Weights of a small transformer language model.
Size: 9 layers, width 96, 3 heads of 32, MLP 384 GELU, vocabulary 1043.
Architecture: LayerNorm before each block, learned positions, tied embeddings.
Training: a variant of SOAP for these matrices, 4634 steps.
Each number is 128 + 32 x the weight over the matrix's rms, rounded and kept within 0 to 255. Layers, rows and columns count from 0. Numbers have three digits each.

# down: layer 5 MLP down (transposed), 384x96, rms 0.0757, rows 316-383, columns 0-95
# up: layer 5 MLP up, 384x96, rms 0.0759, rows 317-383, columns 0-95
down316:116154154096111123108129147174142119128089142079125135125099154139183138148123144116122139150139131127152095122118101102120119137162134047133102125155139128156108173142129143115154074110163053106136125113138075150147174186176128136077140118143154068153112128152141144165107115160163116144
up317:113177083108174180129121166141127099091139148161105133104136119078071083115121133129137162132146120116141166106134095105087122078170132110154160109121128107125126094152128147119171124146105131082130130144138159074076145095184124139122126174091147099144150177176145113184147127120141101169
down317:194177144157131104123166137135092086151150154109178096153129174135185092096145125130159114107103104167159154104112135192072125143069185134202130046162142109059117115100100124197124154156112063105112152141156109119145170083144171150116152123132182153104094150113109143125143164145164076089
up318:054189121168169135128123103097109135126098131121157188170126117123106089154117086119150170173146152146138117125152117106140148149122115101112159051139147165151118080127080150110145148133102074078142099113114150136139167077135134132088088142136148075141062189151139121107037128082113110134
down318:179111129137095161107162121115153151141153173151163153043152175141168110081091103106169124114159086171138105124141161139097158098129106047144117159079122095196167058084188189093123152188138133126078105147108097109127120097159137122159161113158149132144108165090143161112045184141114100121
up319:124131169101146199107175103140107110124142120178141121156074118110132184131111176108121123111134179167117154131098153173137116077121094119161132121057082174137150136112132139077173127097096139157116087121107108152139119152115133156129122188119159141107151065085151105147062114156149098161
down319:135106136096074149137135094144077124118103094179133108152143120153122104103127131148161145066110166115094188174169169141156120096161090102195138140093155130127133140155070134147123127199101106126102134079104110092150102166142164118188109095060088157084083070126127159136166106130141104121
up320:129155122166178114160135139087135148106120126136073156153103123116177201093092137135119184115110086161138155122170122142130145163034147132070165124138120071036116115107172157081118129122135186080171100111158139145085117100155160107107116110137148128144158116151136146181090093131130176096
down320:139150095113125143119167132123080152097105079172108066209145154117108133128116133142121081107133138163163118152141152161111191168124137190137108158114135065127107092112130092156090113112109196081108142123089120119136089166089097147106148122107108135071150168162151139129117118198162157139
up321:124112138093110105087084081110130094084130145172154163128115130148069168163143139153157132117152181170125017083171168093147153158111125151083120078136191163183122176106113139171113074146048131123134066148116098076123146085134172094138161128146128151147147106142168078113147114097129119171
down321:206133094108105151187110167115122137094105185163125091086158113175126123151066108114082112096166150103150192125151111172182140139100157108183090119130116129097111109095155145105143163161131151085167162093108152160084134214125133131108145055076145131099191107169085120141117145174178151139
up322:085121130171123142135090098139159150108170131163079089091119094143075127104094144139118151146105067136099129145097233068122143127175134086093141143108130150114087114107100095138087151133108121129133132114171159136128137084132101129113182157070138118081091109121153100123163205090225150161
down322:170129174186129165158120122102144107104119125090163121132095138075175113129122106086089106131120180101131116114205220149097204153122124177111118149209173170158149106171107065149144120141107213181130095145135130162103210075104089120144155139158125120142190172189078118131156080132058119094
up323:135162177070140120133167131132150198083160141144092142123142131116104169112122097117130179120137136136166117116097114139088093112129130124094117159123123154128146105087135126141093108184127194151123139070140145125165156157108103114099155141099151117149155118126139102126062156098154184153
down323:155111112148138130144153107134114118187102141114114112089109168176140103059148139110149128166102117158100135091158111155114124125082130130131111148094148130121147151130171112112182104061121115112154139136126140108171094158147142147139094185193153086102042151150111160098190100095118115154
up324:073143133138164189168050137116029185097142179106083112110050195165097048194082151135149128112149128156137104068105089190187064102138163119137068113071146162140123112120164158218085141211079122145146115076143131060139099077174120166103123134185126202133171183034126099096102121108116127135
down324:171081154163139146016140107074106128004161144142113214172066152133089147136122120195077109186127156126097150104107109083173163185097154116152121096061110144134082115194153122121129104133095130195110096118108191182029114191160163081161129101146107124177169160143131119142092194186042183138
up325:089159176117069072125084128181084136077089124141159159160123112145136143124151147117105145104115131129081153151118127129123153072091120102129140158123150126144135122122130142118103123112140129121128177152177121110163154116164172089120136072121158113172180162134098139144185132116109096138
down325:089090051077155119122128122061145103159096135116143096110133132126128139082179136125168120157137133088078126096092132106187092107122173106134105135143094213122092106144145101135125121163134135111138100141071171135122120130113094143105131128162117115109107107155175066090108136099123128121
up326:108115115159153096104117112090163138163136128119156145144144119113137162140121192152086133161109215097148120064100156108141081127146130147125170120130139158164081120112160165159081153115110136147161162108157112097085132100160147090123155146132100150137112172135144098173095128103152054145
down326:142128195119178145125184141134083136141146115170170084161151135113093137144128140135140072148089116150176104133129143109074079157086101126178088124103135148108177119150097157148189131078114099140124113148158112120117188136079122188165190117166194119100049129144124098168123125157086089132
up327:130131126112162109127124148118137132140160144111140181215128150155128088131098127107123096124165081098096093116134077069060143104100091163164174131096070116161088109110125135150194123151092163109111138090171124115109126141153139177180170150156090174085164142094166097088097102120154105154
down327:157130156122188142134117136077100102173092141169084076123062068153144136076134141117132159133127117069137147104164189163211120101221119147116153129086147146114132136143151101125081191162138136092113097206168158185140169103130148092154149108149165145183133103141185081091142140112045130088
up328:183146133133095148125118074126071126060136118137089150098095179150117151167153153198143157134108188141089075115103106184197169129070179082101085137163197076166081127098164076165100107098127162130161149070128174105077072122140159109084108108232100168156125160141097095154098108139141084140
down328:137110151174187135163139084123194112178056169059173127150095094107125102164143064123129099112149196147122155175174101139122098122112120127136172142156185121091181079152047151052150141141158121164154141134132125173142132136105122119128093104133230117145138147109144181175168206158099121145
up329:132135137121089144105113088153173190120160123122139128060139091158105147117114112125148171097176152059105073082134117092164131106185178143145109152187131169139139121096099101134142159150111119185122170125202178134179131095125104152086104146102102086116138137162119086120134174117102088137
down329:105066137146151076115101204124136128162153165139116124149096103154173149140138144176128101071147125181134148097121151120143131101149114062057083077055141118128100121122125090150143079152111132158158132119100188137170093148182065122134140107106068116094126120194176172074135090094103148090
up330:145165151160121116102145133104095123070124087171160132093135134180118164132169136115155172117143100150117104118093141122120163130094104130169148151096113114187109164039104120141124098182168134120106130126134143145093159130142169178128108140117097082127133188130079063189153162116098090150
down330:137164160107149128165088077087137175176153105093147094151124138082148079177148156153130168136112157130123166126101157130081111114095119140087135105143135171053114163108159130066146114134098130094145142076108100113152100134059103188149125177155138130158134130079160092131132079126148137148
up331:145158117120141184167087119094148164123070073128095104137093074121126131102116115067140095108104130085115131121196132126070101169100115179187139134138107164115124163133179090123127116097072071154176121114176179147155163130162075127116197123152142161112136130094111168162105144148149157128
down331:104139077021156150163105105090125103118133140161132121096103108111121145146116109120064160116120096151173137074108143085179096145141115138137102203116146128122177110130136152109091167113122115105117156177125115145145150081116174128123149111151139195125081161191150116126076182098128126123
up332:093114132125094146084114193110155118166139129121182143096134156124069095179124099106182114113181091091118124139089108091180159144115132087189094122148152084178134107007107150145091161128056152106133136124101181181163166106117148058129127141136168125136082120162096139109145104141138177161
down332:122140185152095091163119114133120046165091095106128114160088130169104171101149195156141115051167043101140111152122070090130128117128124117171140116092108159164124142180140099179100151148122155096165150116087117140121120140091120128060140126137127106138158116138085176173117118086143137152
up333:105110135135108162128147173174109150092139114142054156142134111128092165134107130104094122123133129105163110115145097122131146190068117157183141055153141189177124193106177128092149154119151106099112151161090135157138113149148149140138127143130141125123119104148161101107141131108103134192
down333:139207163089165138090123108159066110102118116105146120110099125139137120118102171119102138113109131118114107132181129149136125118104091141112132073137094153119178173087088084167139112199095163118138133166120084122155173142134188138134166070074121124137116136162153149073144147141122116132
up334:147122090143129142122146086173146126080198131093150148100119084076094199134090131095151165138123088042134080105135128096135119105182132101075146184081120178126149109166128223144124145129110089115130126131121184070120109080102212147126103155111133142097134147165127128114107171169117103122
down334:145181063052132085170151141114150106076173226178117114178194092207131131142125137152122130119175104134119116175090167122176028137152092094088081120139092153100094114117168032127115125125155159100145125122058139139115122108114110100135097185063135100164154126129175127125139110206130116185
up335:066148147146138164119072120124137063127093150111137110142076099075134100146060135148064151125113212158107120132099155109134172094125128152121171105125100105146150154125122127168129137083100176065067130151097128133127132124164126090075134172124151137122129131112180133184095199101076129155
down335:099140120159039097132165123103116159090141114100103099109040083134118146050148138133145109129083088092113085108080156145177083114109090169122095088120067163055112142136136157116172128098132120125111131117176136091154092132109130172183132198153098106175098138158083127140136123163128148093
up336:108154157086120177085110101101196162127134114141051085094119110184097181129118128165111115132112072117142145066100106115142181161149161166125128135144129117156150080098085094180061164130088104136100131182115147138175116202150076144093137179091142144079152124137129154123121101125123122133
down336:127149106105128107125153120042111126160142109140114133075118142122171136107153115123084150195111167192134083189142068115142134073107055101101142109092110149140112132139183163136131129126085091151099161127097093071158134067093132071132148209138179091135094110138161057113148135151128130101
up337:136136041128134188077114123146164127091161067150157105167097103135115199168104199111101144085125115137184174099103206078134105133153193095092158142085159140111142126128170123099117112096112068117152121126146152117157173121058103159171137170063097140099095140104125118144145193138150115152
down337:199144135116076143103178178104174122148064154088130174134098083166175107109120091162181073095131138150123109122119110107163126108157097052147140139153143105098101115119092139123141176137156091124129185093153092164124135131113095180203150115168160100173139145140152138098091077077083105089
up338:114152215175112168135101102112148124140134207142124144203135145090119077167141101097113201098089091105101130117092090146136107119116108175144175051133100115111101156102112168112151120106086107161055152109147139174076092141122073141158184177144097140122129154129137091076110105146094125152
down338:141123122132118210135126125069099157153109107161063174091145176095115134065171131158126130122136129130123037151070116071136120118078103116158154144079105173135130139127198111128105068141153108161097107168110140158159141174142138095099098126106137141081116104173123119151153134169099079103
up339:086153112117133159146071145096111107091140063116126079101113112132089187136164194089065139108144157079167136121107084071109096114128154166143109128100090182134143139145202076120061112174141148128192182108111139140141124049191068101142125130176142129199145155098139164115133158151069145109
down339:139079152133124075064130143170166114187085153117140154131119153165135085088112126122177131120099136086054105097117152136120127077102050150109203111070130056099135171107167125141095070147123132144061113153158136157120126172172118186072150060126127116156134119166170135159097134111186142124
up340:097118110188111122155122090152133110092155158139138114187126160170156134162050127101183165172129083155084175172105110093075150151157139118131129093125148122130073108158150094113096105149083137120099112099118110051098093113092126063178072187103114114166156142118182130124127202097183106161
down340:144132133124170073090127169129173144121138129148169098141179097125132170115140162131108128128157159122145099177114144134146089092061097134142145098155123131148146139187191135169175119114160113138148161132158161101139144126145171159083111083201182125075077070072091167184123124139114156130
up341:168076171093101139142141130092150150088137138162092129055152090148154146080116133132114144121113081158131159093119154138112123127111161121115183140172179149117156126129143095075095141127124139140116108133174154163133116070101060071147114138090178176163169114153170149119156139111162158086
down341:124167129178129113139173107137135133087145126144164110108109139152049159150130107191144104168069114138105100151093133109137122116121082112148092097179082078113133113124103134116121187129136117114152076163146160141109150082121152135149089105144122136112123112173111124123092086111116129181
up342:086114135074179145139100147170120112113153095168116137118085113163114128151147180109103140085132141100101136080130108193141110067132146159092111154178150127170161116148166153185171171158096144145103085130119173120119102133145130150142077179109150168067144124106176096064135142167093141135
down342:172176052101120127073127148133130168172166097112075047164120171085094119182126178131133112135205098119093080153155118162081145128119129081151160156132171108168121141127136117140150081142162108145098075124111128127067172136142134118128157117117165107158165131157135135135192095113123076104
up343:114106132090137189153131111122130082105125131097052091088076076161073123171123111128129141175127103088168133079124167144107115171102142117081146170139158138188126166169188096126104174064107114115155146115148146113145144117126132080196100128168147146120169105104185087102109200086113175122
down343:201154104206104091123147134138086175159188133124166151137128171125166129157167130092118124153132091164163138137113178082092119185119140124122090118123142121164090161125079116132136132158140165113052054145126145160117146141169111169117133191091095145190082179176160136118153107116107088143
up344:145168089093164158114158151099069121099108138164132138133152114115144124153118134127126147089093092196126093116118092056099172132127120113155108130078149134149089091132167135126113078178111120115168061163143157089131182172187160120111115163145154116125138078170129212139170105093177119180
down344:153091123136069114081068084179151168084137117127104163132135086126093127143138093152130090204106122093103195098156100185119146130122161113152148127167103127109123131062100066147118154081107118128133142131116171114111064085106087195175180182143068120154149173104153136177099137165084116105
up345:105130095107129095117135117075186142071158099093130158135105124112076080156076140178077084152112121155132106198030155135138101132137128118129179116158169141078156162094091100109144177127133133170180103163142094106129138107102118152159147141123112158184126187124149054127092119147118096115
down345:112068098090137129137123157124121166132090161135151102134117178158189092110146183162164128196134138096083168140134131120114064090174150166145113123078136121177120126099164148089087041126166127070079148158106158122156136135096102085078098090117134093105161069125113153116119118091066163152
up346:111109115139102147138150089152172148117131100166167111129152123149113067127112116117091125164128086136092148162111125095116163119117049149124142125183067131136113141124154101119125126173124147125095125181136091141128114139119160081140115138162131166057194117178134162162125113108188137141
down346:149122102144105134145161137107085156176089172128090138172206159109148162118096085110166167180099091166157081132129153148132110119146110185188179123072125085139130104130115151171148115066131105167146066102123149131145122097142147127118113129100135106135090069128187094174135086106128129109
up347:126165154057143148164076116107088182152146164101134123142168116098067138098110153109130205096125113197110111137123116129177158146123112159089106149156084154135185112090194120119097131130113123113158149205074144127121102124124126121117059095100146141105163143078082143109110188162120131152
down347:152112115172123126079091163114139126085129102147118059129143107154158161133126132115140058171184131135100131099123140199104114144121165093185182136123154158073162116119083068074096080068147110096115133135115129173088115164126164119118135147139152118173126102134085100120142064119148096104
up348:102114094135133196114052084132102132097127132196071121115145131142081075154133153133151131173149160128128127096097142128098160126161075067121123111130189128185116102148125106130132147237123121218121129109153142078086114140149105129142167111087131129098108129113080069130121092117089115152
down348:094107106148146147152120102080150130148121090138159158102127158164092144109081159115154100156179123165132114125147119078154157144164135145108096073058163151082205151119186090151109147110100144133155120186127118139114112118170088147139136152120145063140140099170137169089196100141136085171
up349:128101078068120128103099079109158171078123201154169151129120122157117127131076178149172138108196152106100143138120129097162164113135148145157090222166148162110158082119153142051094162206114125139122138103145159100116119126126184089115148102101163134087082180155094128095153128124110133078
down349:140160162164140109097078170126021081145125083137063149141139189148083146065159136133092146166188157122156119118171170101131207144155113143064146126144111118099135150152131143058121128065160142118115079159166111145105105107166142155116120139113151108062099150127159145072130107136138090134
up350:083134071162091148141203168170121102072130166170111053119102107151100175102151170142108145169124152137136122174094113151103130169102164134120144126137169148147117158142180181195130145150125072130122155155095093166101183145087135109117116163130116122154155141138159104163110144082140091130
down350:125098153117143145083121159129081098139154168125156093157136138141154130144142157091121081207132091139143169123072145129130074171171117164168106095123128129137111103117068089102150116085122141130158129124066116099117184116125093130156136148100093176149138183107098081097165118182098091231
up351:144091144172123174135151112188176146106076098146144108127153088145138146155125106127069105121106140174158173117074201089105134180102092106126148118176190166139183143107077075091084148108146104195125172100118119135096106195110140045116121117096161196086163100135170064121136163093127133157
down351:100079139170111186110105135094118139118155167101140142138095156125184143117197150128128074142129136147171129208063119125132135121060205114130120128059049153124097102178150119125152140141129150124161045145117122126131103090108164076114076186077175141082130098107142161166095144128107164105
up352:127078146172126106151186181126153165103128130095145166128098102163108181119125122212153129136103161055146051084122116100082094176096108091117162110137156128138098144154095133192137197187148121147179099061119151154048164137130110128113099172164076092110182116125152166163088077119212117166
down352:117117184153121158151121139140134209062108109130109094125126111136125137219167175139164137150165141102146147087109107158166112092106158175087179112112159061108137123098182137162162133110086067119065098155129111150130108133112161159161152155111083141138140084167091145140121157175186129160
up353:137105102131075171086098121112151118082128139185132073025118185155078111149111118171128113136108122156133114196148123151144202121136182131099091170115157128113095100074149131088071101158123128148158108120125151146103149165079133146133148104147118144153145115144081063114162179080111134153
down353:124147145117200147124154138136132165163143096168084143107159180080214097159116162151192164084112074162155119150070154131091060108131147156111145131171154180122154146106102116140147139126107128162117101124143112165152200117165127084187126146122171126085148092128105126084139159100143158124
up354:083132086140164160091138108093128104098130179119111135128085109156055156139122146158144129160094060112127062123107098129143167125149135148146180134193151140159127142127080116114073160103059148108079105134182107115182087093152196131181121194130131096151110040167164105115148148105188151181
down354:141119170101099126130068119211137125126158085103135111205104148109164068122184140083122116097079063139126158109144124063095115147185165170141078130151154114116088126086205112077096115102183162154089090096169130124120093097196127151111148099082102063179119077091122156108116158179145207140
up355:163159067065094079186113095091123098119110104128209147083138065168139161160101152159089076124112091172181122118146175176182105101095105068104130156159148166168127132108096145098126122140132095148162071120128152078180110045110155129070125156061191152140152187099169162161126212107202116116
down355:144117159134112110107190161125119104147125136150158181048117158202105137141147168054123159124112169125132127123102212137137187107107153203113146074089111090154061066165141175112113069119157162161088103056143182098147144133135190107108094158136055128210174171139090140130184128118134123136
up356:122111106189187072114118080073136106111120156159074151123135115208130157146098134135126108098159136154178184095180136089070205131116152147187119076155119112136099092178146158063162128095162127177124109119177113192101113138161129164146127124158168149119174150156121114129115127161095096149
down356:092127145135127038103102109117138140115138125096177153156153086111156123082099139150110171157084169096122108124147125158134124121145093187083143167093152136151124130139110150135058161108118110082162155145135137107158127104104116142101157140153062080049115097122091100158074141127127071086
up357:112178147105148143117139060145035123169113148143098109147135098184113088160115090160131137089166117171128170125107123121130149194129080117138092106124114185146126205140112133127097123134102103159119139147133112118101146113216109088102131127170137115127113150111138105166102134107148128196
down357:141150146129126150152131158138113157162136081116094119183138152121120108093144157082124166144113125132125118169084099075074138071077169090115087106114143089157129118133118112107118189125164132132145161160085171087137219129134095145134088151131058143062185081135135080112154100129155117106
up358:099197099097125096159181152122140109071120115192168141184098090147114094120092108096140131146099118162116121075119114114099144140165107140131148114129103116132120044129139100026129118128056109163091161087137138134114112150109193119134150189102136119135100131158147126117117138085167184094
down358:135097126149133094123046130130128135135106079113156165101043172108122131117110097144086114094137101087075149181096184130066124134153118066135098087155174126105206158098159136135131187189155127059112106178084065087085097148135081186215126112069116146124122154126151115103157128098046123185
up359:148128149128161163181127104125157113125086129153164148136103117099156131195128080200124130100106121115167123143141099128057089109098196143168198123080087124134090149116199095073126112158073106190139115137118126015099182151127132141110181117164125136175159137115150124193150082070061171163
down359:126085126103168088095150176157180082126171135098155155133154124116112097123153166054114179102135195144109111146117159139109189123174047064104136119145115137152156126163140124136145175144150172077104130161125108105183123082173133123156085117101138171122110163127096154092105064173208152121
up360:108144122096112110122103118091163183153140164159146135185177181089142151176128123133068133117121161146201090098138115104138134137180086134148123073113098120187119123092085130086157125109074101123199155118120156096127169119154170105097154150104115113149094184190172162106107118154133138140
down360:157139100124127119132092172148165149088119053164112131165088164146146130170186100187125067139148115119145201148134106082130123156113110133105162124092090114177156154166137148128168194144133158182123074145097129125107154123141081110163083128091113115102134144123138172095115124093133132165
up361:138057165188095104151166086099132075176110143075113141102115125145136105123072132130184122119128089083148114088155173117177142174140129110092166124179158132166099166140107176095161120176120119143161115167162125121090118106127108101140169135125098161133178123116113113126123119135177069152
down361:124116102122079134068141125166156148139120154138153121147147120162096119119163148147094136145132163131082131099078088108138151128099128175139145075102104096101112086087181058144105119144121132099058134152141124153185162130167185150129123112085175184147089167119147151134117142120135169144
up362:121072092130143137116161118107115185099166102079102104129074060214098166188103151145138119131095129137161078182119151111182102122103127174129196108184185163142173094169152089133173092145100106103175122140137109155047163161051138144139182168167080128159126037133122108118113068178176057090
down362:125171075141103169111108179120176108163142143119130143168104185076074144121132141155089119199123130080049112169118161082110084097107113091138133151129134083196171191185125121119175150136136093114085131105157124046115119114141130093075138166132199162111080064132151044092098173092129189174
up363:092135109127126139080159160120093143076140200118192102091119145137097154120118109130128199106200114144122110109138103118114126124147118121088114100162105086105154118127184157176121097147077139114111146120154143130115184127152156134146077128088166115117102146150158107134101052107185127115
down363:130099107123133123174095106134126159166124129089141177151134093122104130092110156189114147162144141172089109121109131141139119148082154139079164174068192125157127120137160120062149114119152128095113082156146107117104123133093091082161136154115097121139141193125142101174065141079101087142
up364:112146145145146122081092105091064129117150133157131211105121147122109121203139154153104144101154152108101121138079111146103119124109083109145138164104106170118136061156116099159156119165094130134131141080157143165116104164131165078084158210145089099135152099134140161227149115116159090105
down364:121177114185182112091113088102127149146183117125128146089126124080118196166097133063178101110156114132123154100116145133090118148136132139128148200139189076119144109130141112127114138141079133181119129077104151121166079063174093164176066110153194210093096086104133109080129133196138116147
up365:053133095142152112086089118113129139128117073101204113125112123128103158172127147119097127119135097059067122137131162143150101168133152155169129178083102105169161137090108129092066111105076099124142155121152130132105108096089195133155216146102145092141134146096095091157118151117093140163
down365:122147107107102128199091099126098114122180117103142137113187108083147101112181070170171125132135129145187160150140081084101128183096131159168114136145087126149070164088130143084125105113134154114154168100112177125063051141104126160159120078107090109162112117060153113140156096149103134147
up366:102188073204149145147088083134140156126160133151145127085154059102068119217211187117121150099162092090112163138133127141164123143130147080153105121104080145123090138162150042155056128103135106130111107107092114121102186118113135107147135135144105131101167208152112061173099147109155079186
down366:109199142187102068065181113191148083140159089095157170191185119162032121142132116137178179091137118116121058182169149097124140114179089170132185161109110150107125109124079155102139131155168130064092203065081145165102058134104132068120075099157101118143127154137152129111125132081102118192
up367:080119166160167181122075134161160148129156115153175108179114107102155098150108091083136116110148124164114154057191102098183048161114066223104190073103150142163151104096165088062142125125086111176131081145108150164132109182144118110191082152100096117169128188084112107108142136132132112105
down367:160071153119191144170113151129136115168173154137050112095136195179171103100142155079106047117152117116139130124129124104125162135109126158120118120143042118136146088145155101057141167111128114149133049089127148146135105117118156155140122106135123094127209211153123142122152162113175135130
up368:139141158092201126155114037138117107187151118211104160125109105142147147149155128136140146132098066115068149103142145117093171118122118117193127188116119109112129059146092132067108141154055077105107061112146166127122145151161146099098170177111096129116155153172135124133152139107098113186
down368:204146133078088153127141083188084176132123109142126075177164140098119104152086179130149088080103199136121134134185121092160096120144142137133096129160193134216133192110147108105133081083175193029082230117122117140095110145132143138095092082117152135081121154141111096132127113150139113104
up369:158106108130119119153161102147019136136123184155073065077145154079098156112108117108110096118118089119079158133130142135159177107063144120143128134150126129132165061151116162110118136105041192167168087175152148107160088109095136098091066167124125150094132139137109091143136162140149070167
down369:084171054112152141107103138142209124173128117094157117177109169113191116156110150108125207150138065097122089104145141103077109080140090068163146111117083144104068206155101131130110131135182120158076157105176115132166179077078137125113084143151134093100168123099121074095156129144125113154
up370:113103106110168125129067095192080085107104130139115119113115134155148183132130100130104140108177113196224135072157105078139148156140100121122151116177119092124132122140188166115117138129104145127173162135080144127137111092155056177115126148124137141101147101132098106155111116145146114137
down370:125162146135128106136145145079128150072132106134126107159119129177136117120088109167070108120106076120101074142108090115097101170166126102080076119125141186159139109098057132139158122176131145078130132115170109130086155154119179086171149129117172149102112128102131181113161168144104137158
up371:140074183154140098080104119070098107120147136147091113130097103154095180098179148172120138141108107124084115142165124198187143119081141104150181137142088059145126130114118105081197115108094135071136137156123196156119138195167110141091091137079120114149098172122131119130120105184143152142
down371:094223128092145105096131187101160126177125209147136114171123107153109134133181159111176109134095139121135130150075134146137114146118124141135137096126109085163093149125079146114134136157142065060181175113061137127148122134066109142139140126170096125062161089121108139113097099097112160182
up372:052089081131145162138127103106101177108142132163072077070131140171083150166081093106073153154119136102130101168166116130098165092085190122169067192138125158191093108061161171157116126121117158139152097116114122194181101150129128063080159146137133057151108135146114141120169144086117153127
down372:097078115143164059142141115144179112107118157105144132102197107146094134132146170134117067132093103153090091097141166098182112106078109169159156096081067097102101089125142153152137134123100123130144162104137141143137142104099171175152043112099144135172143155096105185146098112114204143178
up373:118100150162121131157123173099106119094152116182135109112139134122064115112155085142116174149100086110114112107139159087075091097082139149111161145112155160188065140113136167112079086078116160126109159143141148122081145083170148104138165081158141073126156147121143148072161104158137159112
down373:121098166106058107186151090132134102123154128119147087085129164154116137030128136130094108093148107115078177167194112182121095131156139100172123128090121140127140194082126083179157143143143134131131132152121123139103094171140101070119191139156165146145112143130194106214146183183172096136
up374:086103120165143112113037103109175195137131146106105128132136059133143123125086123104114105149131156200191171138111155149160079138127085110098120079151106138163131171123111176112124143118113148111131179173165134068139118186132104088112117134084158170158142136169133105139142063176105099142
down374:141149120103130086129142151165100164140118131128128124155167202131125130183095135077122165127071153101143095134147112084145142141119074118177138182197177125135112059119166070146167063116153125112102139134123110083179164128114137088137124125109110119205111119150131147116193157122118087114
up375:120164101188058100129172123179149110126141119168112160145135157136100122145118068213102168066117117126072083117139090111134147158135110136157135125108109178160091085109088109146123146145154131056150068078150144098113124112128175104137079141145102157081163122163151128142139122154186150144
down375:149131153165154144184174104072143113132092124162120076137172138165114138113124134115125091160142116115120196139090076188120113136113063107111090151103174113162130188092128148124131138171134073107133181138205147087144099143069144116152186155134142094100157066147150124047138141099138135128
up376:062151100190157104168130052079122091118091071180125169164113131109129185128204154160111120108089179118113110083164128146101097097083153132175132117183148166145130085100118101109123137136104164095127118096146131142076102141116188059114113168133117113148113141152120129185193157066106166178
down376:091112106087058149137106148096119166120102162086072132110088127155180166115208085081132092119186161093114122087145140092170156149144159133128087081119092108150116093171196104154108104144126150164083129112153089119087127098188179157093109152110111187134068132106134154102131073103079115093
up377:140146079137093150101146146069145114083096098151121127121131199105134105158125104178108166121145163120118132065097115202121167117184107108134152111090124124144135102117191168150127099121097079103132177186112114079112104148127131130106157116079136092112134155167103161098180117141122168172
down377:106141106138179144096107105164122124113083122161148097125083083086092128195059094088163112145165128161095141116098113130107138129164074116137150110136130123137149046173112099066140108131153143137126154166098125085131085177163149114105111105157170156148125144163070143149123173084110158127
up378:100156113078199100160116180084128149124156100165089118115131113159101106161126109143096130110179153099144063090135076131083093119133176154163165078143120149122094053171153106117100130159103134142177124164107097138098155116130115200108180177160114090100159147161134137143112087195121121163
down378:068102142189114138156151055168122136067075112134114160173120194108108195075153150075100137160139142178102078128127147140122176202119137153133114174120139086122162116166127118207157128113102137081089153126203114119137125150091094126109111077129124131154140079143109147127102150112093091127
up379:188053106189026161080135125080209127107122111113198160085131144147180153116061130122106156155150154156126122153080132094124149112137083107097121096096108121135133174098074132147148171173142082205118093160116126127118105136137133095126091203098118149107148109105136118122069135126118099217
down379:090144120121170117082065049083137138122166114173173140120147159063146146114088128122133131121087188098140124133116143118093146128130169162084078095130095199148096097138143156106209175103115113142161147156165122117082155101188176178113135146085154130169070165083113084153137105074143086138
up380:113140065184137209142116071122109145126159168115131065115071112073085188185099170114176147141125153045118131148098161176167142103104130063148109167132126138123154118110056151184156115113148147065177180176166180115125095155144101085089198143058165112125089154112105105149148134124138070116
down380:149095172121121066109065123109111108118108137122219167178096176202141129191127161121148181123103111149124137062202092198101129106083184118187159148109155071103192056172135164124139069083113106132139080129137055158113164108111152099113056108172084080118130120099100116196212155160107127095
up381:152165109100137152114116159083125136091131124148142137123158150186073136194155102161064152178165086146140134207084116092147093090098150130127097093142130150093165173123096091132097143126112125120137134114095125180145194111151131157118106098131100134142072113110164068117090156125164109143
down381:042123098148129131164163169146125121140158125149099090149132073162145174166167122162173105155061113073126140104151104163155098148168145118116117125186128114108124156098151133193155092124149078081150116097114151151094078140119117124075124143099180145158149103112078127075144136133087189105
up382:112117066207155147115083113100163128134183181097108122124092119077109110173107180151100115069120156053122153120098065089133085150127125082182188120090115127075099131103060135162103140177196091137122096149151137121116175180150154115094143167123125156153170149086151125105122157111161096096
down382:109039079105158177142133105099087069127079093151184104128105103161105104112137133142110097102079152118067198144118119156102102127125080151155166124171115122145127113202130091134170181170151155124110151111097171131169126117101116131144173160116102147125139120053150204130100212103148174168
up383:133136109184185103130168135135104144145104133167107159135058114146130094106138133105057149109139145111103094144158138097136067099126115167136109159150123172146150083141143105120077134168166059124154113123100115104167119119096138121122144152161174176064109135164101113147120142181138134153
down383:087092124121103113141132061170164164109126102169123127129122151114117077166109122091150163102147072136155129124144114111164156123112218040128110134080121107138140170113103127125087124103076180145095120160132138193089143069104098125145112127083073075128083137104114098141173122143168122097